Weights of a small GPT-style language model, trained from scratch on English Wikipedia: 3666 steps.
Each number is 500 + 40 x the weight over its row's rms, rounded and kept within 0 to 999. Layers, rows and columns count from 0. Numbers have three digits each. The size before them is the row's rms in percent of the matrix's.

# down: layer 12 MLP down (transposed), 128x64, rms 0.201, rows 46-127, columns 0-63
# up: layer 12 MLP up, 128x64, rms 0.211, rows 47-127, columns 0-63
down46 105:478480481512510523526551583478528501455496465514487521515482520500518489551450485499461488406576512524532520476449496510422449526428464459406514511574530442545565523540509546532493437487561521
up47 101:510458516487485517472466504465531494575522516476501427519455513475479500481489369435549531503542524522508459453529478501498530465499563489497524583506498509426554542521510466467574393494512453
down47 092:536455452541506518568529461516486525491515498580584498459501430465536470533524490477547461542550434486455559584548542512495483509513469457598476510545453449502443492487434481488511524508463513
up48 094:530500521499427511485591507434501488494433482498573509504523541549553461471571491462512445530455520542469565448490514564492612553466526479533524509507457467447480529469521517474532444466486531
down48 104:440540545414472526526587479479495511516517501504490472465473559531498530480408509557480476521490573464524489516453503549505556461511498535470484543393497480489435437478532464471453509524519421
up49 104:540587480441480561510449575503497474537568495523454493473464497517485510546514442564500521414456499477473576497513498518490521436553456489484508581464479514536504482534546450450529432496486438
down49 112:563476536534428519484493479441472524491397546478473477536483420534529465524446451467523465548480491513513520442497533440404511535531545538523545511563474448548523526556471485502537540459488476
up50 103:481568473529520426580472529431492513583496558465473439527480515519480519535476487467467510551454496475573430473440474449548516432516510518474462494540512484469565468590469520538478484467490502
down50 108:535487460497520498518533460474526518569542435496481499528457482495583561470437489538434453505579482473489509522465475566495402500539500511489556565477573463518502470455528463430566466497508520
up51 091:502474527417459557550463473479458509513475542453411477472486483498417459523553429515475435498488413501574478511439469513477512528557463467535455456536533510466460543483467466465474528467495539
down51 084:478512447439410518471508453476514489486459472475510576426491389493530475559544467483480449540500574529466475481515549501528534520507548457461503500489461485437487525520563505531555499472503414
up52 102:548509515528445538530483485493462548503547489494493483491585449503419546535566473406464533556407507491451520530475508550492510588538478463492495512500492585468509501573468454505466480540517507
down52 106:567479467532540548484510485475565531490431469495533507445470568503503433519467499548501501534585527494497526511525409476484502487534427603498533478523478481526475495468550535561573499543438474
up53 082:461493534479525442488480462505441522514524483505487475546451541366497424470514527478519512493566446518489442434560490529498439477489475410544523533523483490500507486504534456482429433442484484
down53 074:529529511521500487492526566473504554558491509557534507456484568545451483428514487475445482458434571521437428467506510477500447561535497534456503518483550539479510425505438462609501517472489499
up54 100:497509466467446496513513545459483439526375619455524453491417557506537542548480426447495476443490496548487492488481521499519551455463539512514511463545468483449508481505478505544551513506476489
down54 087:499471570487477518539512507480483448509552479474485556446513491520432453525545454521486528475457569574498479516549530470463465518540448467545448498424425600440512468502449510528471492464555540
up55 104:510500452540534524532492473508537499536538400476542538491478582436520470439539494540519487532564451513510477525464489542538572529507473502501425452573503527554562523538500535438515441446541479
down55 091:446467549511470491505516533496484520485522486472504426521503545483431486522464511470495456490527512543490487563474503475495480499551516486489569560467518511513466455466416435645551558587479481
up56 102:501431521474553464521511451542577500525505425444511470470535527485391549418486460426484541548460466538508520532601463492474520533483516503517464556546525516499509446500490500494476481460495454
down56 109:513600500532472520488523487489529536470552503521508597523479541597463455477454471500481423510516453501503486562527501509429509483475473521443444475508495534568537533467439500506406485503440476
up57 085:466401462476484458475531513464511414515468475475479499531494436490521456505491491505486504521513512485491397499538587516576550524485530559431465514519445484440484527506562492564539445437488518
down57 090:462459475485517522514523527443490464522472553473501548448483535489537544479575411532434419485507438527523513476483476523458533521452445534591443484547558430530469523462482509442469472518501459
up58 104:451540498476516484549501509442456498499563484516516464566460481437484413536439497492580532543516520476543587511535505552485479535484525482573524517537471448495540426544573484430501454484490513
down58 099:487492475436505510485511504409461528475497477538551555511515492529486476516541546522505434455467449476437534488521455401504517518429568453454483427444453542515509538522447515425474495521521439
up59 100:471508477498452435507496515567471446515467460557526426478441509479608507502499431457513509473443444550513551499489571569472538478484541522533533537506496495474489535493544478439470423485524440
down59 091:575441470502528553429540496471467493546531502532467485480496513518422523505399456483483529472577455492486474503471506418497480548543427536512499445474496524565416486526521504542477530492571504
up60 100:476527479519474476473503441445482472565522487498562483477436509524495443487537514493495535471517505593490560394556515491482553531486477563472445464449487501431463473458429478456581549517505504
down60 099:477482501504528494543535544556442548476537490465589488515506420479491480515553499553382491473454494522513520551522534514525494406434515476517520489509496525539569583525531538519433455481489508
up61 096:483455452539549474452493486496491429484519452503593497590420521536568524477532500461507501493486380470547501523546518440506545467503485509481476485468555455558551479513443472518483528511518542
down61 088:538492531485463488461516486588536509537506519556431529510496557503489475538508537512498523484448519500550423550435596583523532523518500452531479469560515529486537603448501457520536564489498512
up62 093:529494434574548474520476540514445455533472470519515480495487423520435492528406516519509507442481453539477513507472499575555478482469490451513492507531416560489491507578497451526548476445459428
down62 098:467457546479474505491462494485472548464503563499536499577459622432534560494515530483544498589501536474533457501550446508505558500477555502505482473484447530498465500452525465521513418524567540
up63 106:510507395573521559489469504483522457506482483531492452513558445499433483450528499407515527579492547536469559505503466561488530514488461520536510518487539574459470498536476410519489501524434474
down63 105:397400519471474494439457469450592518444561516474498456531470510543523561528518475488514491445456473508560512545547431487455462480506476531498508501490486499491534425491524460495549454520525557
up64 091:572518504479477476515443485535486472489566455516423543494493458528423495505509408537587501515503499477526528467583497525618509462507474498436452559521501493498474475529522493439534502445525518
down64 102:490556481506547545550468462488387500554439490470486541496505496573449489496511533541476509522487440492434509519398505498512533436489502507464513524521515470422484468424486488535404463507525465
up65 108:512443546462424482487483539522427463485461504569436424496555449548427497485551479445520458440496517483496498510486485542530521550490469468486560500501507447507583523541488500482537455524466410
down65 096:514470492588514514456533548518576504562514438636500483536572502520511522615512524519519503470529514481480467471530533496459477570483513461501508422512469513501514549487485514530508515528567509
up66 096:501452523455494500462530502505559450508424551535441466460486551514513441564413486482470478509540452505481489555530439548460443544514475468476482465549564514541540467460511444534470435476565528
down66 091:579512536461490518492484419527529488567498509557479534431432534533499536496530533466499499464550581513485459531462460482533534491443512490522497446453514485456457459468598461475512489537406534
up67 099:488475439507501520527558467513437487490534467467501460454490514499452538506481390511460488511427550462533440488526465451475501521470532445557588538554476524403514476539456506517518512572472474
down67 096:449530486524575438468444568548504498517492531402556498527487414565473547491554509455491470518407495481497460492526523519528555461503479462509534517541524531516527522492491587476499569531500455
up68 101:460478501550443495536579451516487467467451498483545602475485500482466465486497562506503466378484551526503528457549524423515432492470477515459507484423445504467522522520562478493520514552525500
down68 104:508443460489499542441419515469451552491509539535512526471520473500492438475595612504538535583498521498488463496521525602497492456498494507507508599457507500489531498532490469512509504578471487
up69 100:560429507503501543511510489445509508380550492546521485531439504505536538479542507495476462421497571446537455547483528507502475461484438472462518614456511512496488499514512567543511548485453514
down69 098:522575552495556500508544475542513519508542491518426499540532491498503484517484430557518546491492513468494515496549550454615569484523481530472461486462446490526538461516594487422510548459540442
up70 101:477506515557530467480507551437469422445462543490516471549480493452484493441479473477453552484486462531487523509523535561425582523516561468453502442517408537494517445491527484467467511513581557
down70 086:529505482501458598468441458468476506549516518542516549516453496523481515506481486484535493480492504514478469503494513637510445432466492504499533498501506540554550599482521454450531389502509542
up71 112:524540452485470425501443455486414519543524511526536580508480511502456415462528500474478423514494558492464490446480515515517478447456560527383475468520486442548504490534525480450472466486485516
down71 095:528521495446513456534556495482524473486463471541477459531594466471549526567443437556483567399492484519509490530494512459504507549614484487505443543539497542483488465490528556463552529489503528
up72 106:608464444479535507486573445462523513537466516524466535429463542515494533455471458486569446529508552492456471499446478527467469567569459510489496522469512496404518433529480505484533547471471516
down72 094:444531526426517476454510559534532521371550562473541483536514559502467529493458575435529522432497527525570518481526523510544548466535491453532466486485534525566523515496518513534553486520524476
up73 085:540510461486478502467550556499493494537453547590516547469469550481466445497548542488528485546576445493477462529493507571511454608586553486574439511541482484477491504463511490461496476494542508
down73 072:485504510434546494502438606481493539493542504524581503498524458536518502472512503541506422557497546483570475481627477559496464480490523512572510554523491522507476434491545559505545500499525505
up74 096:495489516503490461542526483510486431377461492501515472514523454445450581521536504480535531482479497519454498523542522523510540466500455415435493530508482503466581484501519441606459546535448478
down74 088:525562495566457518453509513459543475481462499452532527542549489541558430519465520605445427515498513474495543440398490494417485446481513520520505540476502494453451467456485451478521498490517466
up75 103:534461502521491541482608465566512460539544513538416472567494534537467488521554549495522464491528529440476493550437524432479493515516440546480501527407475507447485490543496489463564476477451516
down75 113:432535448478522454534463446498498463514496550482512519514512477424458546471494488517451469526455494523490567522496444494486534452585546497488520555532560437526502490439606442536473570531521532
up76 096:529529522501430467473514573466556492525456496572434445467492400514492516512504494482492435591528495503515496508487436510442473493436492521479472479526538451441565472537561441531486539492526446
down76 108:501516450458486537472436510504440519426559494490497510508530471448476502513490538501456545430408511478463489469497535477529530494462564520467510502454460509526571531535453550511493493603476612
up77 105:473502408609488410493520431526504482475420513514466501552471465442492505540577458470507524445551456550556428480471502482499544492546528453542479504544488538484502498508551491486468512498487455
down77 101:515521474515467457460450496518470590575508481494471439571506593479427514519435491550562513567510499445479480510501464572544455551530526534458553564535474486496509502449484545499495482534467482
up78 105:446440495517436524529481475452551531529571503516524499497493470518491530489482497485515499520439508600508568468488471521578448537482394537517444500571475500516563435485477516503573506449532460
down78 105:542439475498582494478513531513471475526472439496457477451559508493483528479501495476551540540516496475351504490507553464466561504512451432545501515476470488434418517502524450501467523476485431
up79 109:521515536513467554549539484462504449564425519546548487499452529494495521428475498500454516483536465531507580520544460500461474566507491469505485544535602411525483501546497508489508502546395458
down79 101:477436530519540514449404467487469593488461456457510460513501482545594535472488543464522519528544498524501455486501539498541473446528530530566497479459502462594413501514496496457499451505440504
up80 102:575469403568475599519505498441529506465511563484505507477526517535475523488533506542514456465465503569515565517474442515540569549470510482456541496458498529583495511513568455529472457527504540
down80 101:469526475416528415500545486484563518520570429496544516556486520459494472522504434468445518476527537543585470450519445518523454483487538510605517425550476502519487439498471482523509509491514481
up81 102:524455544429545513543549566433449492444484441534459544448511481446451492507511505453453538502541530505524506417483447536496513526431554483480450499509546501430463554555506523527476449556486513
down81 127:454430473563481534439477486556501462582505537440533493469537472525494534469532514542516523477464467534511474549449429475491453446548456533530564544492502504482606493543487479560533486426499504
up82 098:481437569457477511489522471491520508556570439552534511446439522491466505461489526533487515476577452542433456449513571540516509559489510506524458536544435439471468480511461437460531525444551485
down82 113:499409477574494444492515455434550475506509564533502519464513454526527528539460476549469524456558507499490537483516437470497465550509399529552526514500493464518489498531524516430544549479530394
up83 101:479502529552569536525498520450531470490532485432505451508525560415552493544486499516484490452502553565504513510479410451429489575487469444526452520545514516529483532494544523482473517398466449
down83 104:520578457522502417644483504495506522541443523464479510457471459467488519503510492476481485497567449483491472469445548484469472471589511498511516533548492435549556426503494504487441506534511466
up84 108:486490504478486539512550487496498450544504476461496605479510550411558482530491529576524492476475586495468515494502493440534439571450513506462447533544527475508507543469573429523449472490433503
down84 112:462514470502536527448481522573426482497613543451519533579481498527484468517494567494494582475502525455502492518573498528572495543454524464412496423501507511483554516474485513553486534485514479
up85 103:527543560410462489476521445508553535487448529410490480501432535508538481419417499460458491473461520517438467458459508504497421496516486517538410495540508488512428501492546452496495471476525498
down85 080:487471452584499498353525544503476436466484441423481507495493491510471537532423493514538499485494487540532471478485483415516509509497507548409540505536503482474480540539489502520512494575444475
up86 118:498475477480516486462487501527473463476460491492527534525549467453451473518534564490568442441455552509534414490527459374446512479479546511502484489460525496484444492534615473443503531534491472
down86 108:577527477505499565568505454432510533514508454495538430528485522511522547446519483501441525393522497499512518572463523557477511516494464570481462550491446499469488444452579474515567464470507500
up87 101:581557455470494553491473516508464543471553481492508480507489496480446546469510495465508560518412563497459451506480511460482581525439542487477517554484461552458463399549543459511498462444506550
down87 100:565553547461418596504558496476463500532539515525483545491498475546513472557477506503488469570523482555446518472506525439534486538506546479569461540507479576489476485566592503455487542461493486
up88 094:494423492543482479452555532482529485517491456451538446517520537404489505568479493458452595473523483577434502499568503554519484507496513523428485491463457525512499543566504529467470470423504533
down88 080:439566488497545501541445492517540496506587568473502493529416514542498526499494463507478463519485502526552544499591495499523521448469512530576497566474444483538499488468628508474483551477468485
up89 097:571529452492504491499514503496532418516531444489609504581522535537466542503473451515530523495506460461501592461495449446484421511505509508530495567508514574502435482478496426495490492470514436
down89 112:509553477540531443502496454465516499529490505462475439385520507446500365522444465483469534501510476520539556433505513487482576530537504524511557485531493517509503415518463516508487427489476469
up90 117:479428487615468487523551497492511491458458449517459469484502465459441465525540496437478510523465477432458524547528497483477571458464543544458531485555411464498521535589475493473478485528546523
down90 120:507549502463438465607452474552498469559471537500511484467605553557502555473470506463510496453495505514498497500477503508521564530485481442553443589492535543458472442480484497558507516532562482
up91 098:547529482518452538541562505472535505572520472471510458499499602614527535494484428523512456474474489495531466492496466523508520419440526487504510485485507519437464469527424430555492477466451546
down91 100:510468511550452482539495485469516531510516491517502455454530554525443529563512413540590476473392499471470491477468540469438511560510519441498517538576440559475530501551494467530534532541488455
up92 106:505445435528525515500504485484453538428569464552518508497479507551498471478544545425511473490540425447529466514541469438462476469516499466416442568514451525473473491552513442442529455442536493
down92 099:430470513461523488471469487471462461521550504465480535486469546423501517516526470466548491453512524517487470541548456532595450548538547593567505517521602518508463438545522510513486496454446467
up93 103:491517500528567497501529499440525484540510461537400489586522524423466472530496484453506410452555464492532533465527524500525504487504511465542464571474446419540516414493522480443537477457506496
down93 106:526504469504478611528583478510492471483462530501490457433548515548459503523538545562449499504518511562570480555495482505455485556492475532501482513513533499392463547521486525595500488550459527
up94 092:545479506567457514418563451536507530477482485568528552445488539508538533392473543518488559469508549459487506497521480531531552535449475485467535553541449524438465510583472509505520470460453504
down94 100:538519537500552545553459456479500548554506489427460463479443547497470493482438483503538555488637497507490512462444518461477509564445533543540457504505549476461547498536558503492529484554517452
up95 098:446506467532505473452526537544515495519493471489564468485512563493476489465513578486499505557423548467499482527492519483537585518460534522510387448468412500453576545542489514459544450465499478
down95 107:451414521517484562487498482480549533515477448531433490497494511451527548524502502512563512497535474497410462528556574414498497533508527567487447536540478532401443474461484470473496568505507488
up96 091:482514478548463460519478535510487514499470553437503540428496523462403601509568440485517488395522463470524497543550487504530530498486548524525501479510542451455502511471457502526437577447533518
down96 107:538504505521504440450510461515464555500525466458523417514472526469500470451496485459520562567478505446451536534468516467457558531501448482496395483519541503540544467468449578557571540448493487
up97 101:460469461529513508417523438518492476564455478524577478482465399518455469531512530454506568455558485496474499492489526484401506491475459490494591532487563542491519463565498509526482494520574507
down97 105:456489516527500542490516517524407519523544536457565540582490463543437541396534487480434465496486517491458496480426482432467514508468464498508492504500516552417456490484555491549427531489475489
up98 104:520425540479532449546530481453559539436503510425546390470457550498511518512444518463517507451554502414518531488494486536463468464461564534485468496530500433500515537525534501494493529486508414
down98 090:466518526526596504438458477525451483515445470451509521507535520509519491466475487541511514466484424403520592513497572507515509506551504502488520511413508494516529463455545482484450448464428581
up99 104:563446502434503487456505450531514439522535505453502511487573549435495488449513506459485455495403475462473489463594558530551481534493507527513559502547565470458480587497500556525503514480536519
down99 107:471502493536489556524453535527543537621519472501454568509529459487528528532521481501470514470474501486500516496517451482423514574586571572494531478469543510500459466589503514453483521550540451
up100 105:549505457528543468525557487484473487546457517517450547495472515526474524503450514445557534459495462527589405545505497449462510504493474552501517510426530544483527569493403443525536524548506565
down100 067:527489528469507517539462493567456470539588551458515497462502483447467531470538463550511501571514498469483556469547504529499479489503480422563469522538427471483489525552575453473484546399519443
up101 102:527565484471508546449527508537610455528471476507413445477487462436495525537540548492440532540480529502534524544455490462535523481548440430457426485541471524479521522495594523502498481532518502
down101 107:479485424519506427565504491542465486489457554487546576541520486523477544532590519479476503458486545563545548523536487577575473480474468490480452478508431557484457428472466533553500515514520482
up102 106:534433507486501517519516411484431488475524483492472454570489471517530473465451544477504454477507477477504567455599525546551527480443506437458396427459466487457539515501476480498471496468458463
down102 102:454472500506507409492502526510501495537484475529477514468455433491479449445431505464555438551475486480548517474499445492535482464536535560563552509547508414597480473468423490537451520487540475
up103 093:429480492470495485474469482564503476563490469448505521485540546547474481592505565490547515478504415501507521485475562553463524514440485493495451515476564438517504461567447433423558537533483500
down103 084:495454449463550513554474504524505503495594571526520483509587490539488502485549445489503421557504589430515445524575520577554532517445540511522529495499483489486507458496560500471537507485467529
up104 090:487534466531455451434521478469477574545426532515492516574435475554464512468500550508550546504496464561533446466414453528547469532446457518485519520483510511420545560531529483491441494474520508
down104 090:533535462520555507417507503472443529580545526508471469494504412458497498489505558573509472513514522439523515432542545463480511471452564449424468420487507463492511528471502540431521448539508486
up105 105:536449554515450473487493454488539578540521467532490439496471453543488477508493485399452501488505510545480461560468480436506546569541503528470443538536532484474612529536530578489516479492540487
down105 105:519491576459454461513484609447515597442437539477457526468495520514461489486489544525458502492509498537492553510497469543494469554422448466488452440503542576525564496536481514511542524512468535
up106 100:480415454560471457477536510530456472542597576492529504469566552446562524504547447507486452476481462471485485517447551530546501518566479476519508546495444581458478538457532505475488516503537467
down106 099:533516463462518495497546548454461527586492513482537495514485446521516481469527430496436439503502570512426540473511512429523490490447461506424547410442559480550553518534455473447533495512477522
up107 106:492544444484497519465560503502507531535434541491520447439520508527570492508466542478485457485515485511518459570496494455462488484570480464510453552548590471508461412575446449521447537510543556
down107 103:512520482464538500403468492450513484442524464507498466478527447512498525546526463526488544530457473431534556442530492555560501554544529573514470404476470536523419498489526499433497576515517469
up108 113:550528427467550472471507457474520464494495476475486500468496494469532515506517492456482485430566531461489454519550484553620479558559459406509533516479585469494477464471481524503513517471590463
down108 113:532437577547456601496432552500538524468462522550518549467503501558525489436539533422512504525517510464529449478518499484483528455453496490493557507487434522497521503507428500578450480499542566
up109 099:556502473470495563453508461523526494495512538470520432555517559509533453492501498507429483457550493471454541576479525541439553523497386468463525534486479465526545507490441460562592485488481470
down109 096:542521429596492502559524540490460453523516488499490482476470486561525570503501409483495523477571509506497501464512455565498470449464555503489504498543524464430518486489486570579540494485457595
up110 094:467448476573502472508540462502554464560491465542470574486482514456450527436490485511484587515500475460535429554556449529525459448463534487463513498505497524458518534602486572541540513542495534
down110 085:617483551539573485534481487468537499533542537485519436490547472560516531556431451560560509541494521468483564469566550492535493514531492509426471510515510455497504456479543506435458549517479519
up111 091:458468441488576511462516539471604454471572487478484501461464496492533446494462500520470504420464541519558556584533425541518510497537529437529515518465442494518482499491537550534572496487509529
down111 101:531538542458519501507510516505445560545503500439638486499516512412433465523507519475492504501499540491480487506511542505552516554466493437447537473519559552505552503425518534532405520511481530
up112 103:542511457501566492487523456490473468522470541465567529511489487503471586509422517532510505437473512574497583435504461556501508545492473471478507418442424485477456511462444483491481490494567433
down112 100:488504577473496506540499419466479506467573512441491480495537441469480428518493484454431536442485499462477573502509448538523521540553402443528506511509494569482541545410508531493492516489493455
up113 095:485537522477507459493601518476540481454479444522525565450422474533536524523539494436526480472500447451507471548489511516433520511446441506480431541518509539516437613476466519540486531477470536
down113 092:507562476417506490547499556503504568582491529477467554529546519458536478463571507565395498516516536515527545444468518517549483495477582499501490439562499441476467467463502502457526498536533479
up114 091:466484482546518427472503458417506552539478454580542500457452576540464500487498535455443451472499467501576525505495430508487459462415455423526490474550465520483474485472430531479482508516481508
down114 082:542432524424503552466545516502477556476546557439526517513506511443489514504454531563548443538464633521507462451540521489461481515450508476534465508485475456508521545503540506476526554451445459
up115 100:508468444470524478504505470480579522517476504452536557527528515502497556569493502445516477453471498517584575521494490453578598506556473505466528522533592523496495538519504433469566464542480534
down115 101:533578562519507472539490511499516495577504575514415499575477554490549534450528485575421555517546530495483484452500459536457488438485568439532518441476517469468533484466469537505479473523510515
up116 096:459441560539518534440518507493501456530545427404487535451523514465476523526521470469548526506480507451448551475486429495559457515423536486568499522533408460487472448480466466498512457446496490
down116 092:510558469489457468493439527425481526488450525502494550520446510535491487532540477363524472473486548539484484478494580482499490508570520481538556525434533490486536422469440488558544552477497503
up117 100:532426524491529465548530446497509544463511480467478496507510587429507536535464433506529466437541450574537478503450464521508551510447570543488470563574477441522520481563506488530514507567521485
down117 105:486464545459372537552464503469453547511467524502480473488524515466529506476594480466448431528509492519436469536532527494452481454462511506472484472536465492559480490492447484493499578531604477
up118 117:479447527475508475519549490528422465448469488499471504478504504499486495521463555505573505548559573474497441433525453438424503465470487478543490557468472502467481460606532477436539453494521432
down118 111:467514478509440500449430511544534532442492455474545559520487519545566495484519522470427486460497456454559513473544535554465459479492514484485548482525522495537540622460454511549471488410540510
up119 103:542494479527511534511473478488527484489461473498521447539480479512533456503553432498523434490462557521545500517458502485450534498531477425404461548474445457446559453444428404517481548535481450
down119 090:461563509472571394509489573527524543506425433500509506471464450452531487487521404563459577501501468491522523470483480415473463488519550517502545498467455536493480470511487551504504492546544503
up120 104:515529502530471451469547515444492510476557478548510448499466548497532518409532446533510449531493498448512426486515524484480545580555423543450503537514499531462460424526440461496497447570509549
down120 078:495507519493563481550556514533468501548511533494493486528419523477459541545506457480510443522477525495491529505538508519550483443482489508564503560505525404542512554510615468474428528404522453
up121 091:512523461474536545474592586491508484478510517457474438551485487476470499508536577475508518581483525571463450452578424476478587509486543484543494454512484477489567512561493454487523472492482487
down121 106:431496543515472470542465521547443544519449534506460568529516546518457508507545442478529511479456499488499498504579510471634458507498465485457474491461549500433524592566539501499524457535493502
up122 101:484490480505535490442517566496452372456509512463521482553462433455491478578435503518552500460597488514538507495519472488543486511455536499528524486452511490482518568545447411491533536505495489
down122 099:492481529503580510447453480468511491527498466478477545511588546443518491507512562506509478426466465456487500473508449486521423557487480470396464599493572488471494463455512520431535496525504464
up123 108:502547440495489520557516490519458527499530452458557522511417473470471480577449543463514571452536507483505528471517458417543452499509552510423443480467483532509542497581570496511451520440529515
down123 105:437495572489474444520545500591437522553540507517415524516458475478473531502492441504448545469565536452490528474459498534526482549419471485504461518534493493508494589565542513545540494466540516
up124 097:457555477430505537508560480514571439505489488470465506426467487510474457535470514511570564453498539563469527477545481457462477531532498522555528535456490521433490501519607469443493463534469436
down124 106:491447490542556455539454434504489533446479511483451490427450477530438465561520499449485470523478466577491516478486558503537481426530503482437482471510532459505474455470583489451437442458547539
up125 115:424456556505475472438501512480538483526462509473619492472518469499463478487456460481454515442530415500474506472535479439551549444467566508501476487522494502508496458502474461542521441505616498
down125 111:411454502495484551474447544535535513461478495467474445443483518475566570490572557438505507533482508488511515506564502590458527526512503480495516520471487466530511563592555438464547526521468457
up126 111:465472467523484529467507440521521419552497427482497461490546530499486556530451494476513494438484480581485506485458505506453537524519441446513444516467460532571507470481589496582435502433475552
down126 109:500475494474459543489548501549451502517506446600529430541520383514494446547498438541591483504522463475501540527475529492469507549488481427452455459459486538539511481515502466524450521517523559
up127 103:505522467512450518442478438531498508543472510498462538514457527446558437534441498502477576411445452539540513490564462498514562509474461503466521567535495583506471534511571453444520441510510487
down127 114:513531475538517522554490461510493479491531466441464509483474547478520531499567493496525501600468562560415445542496500459482525512547495450518428523427520447448534507541428514434535498497417505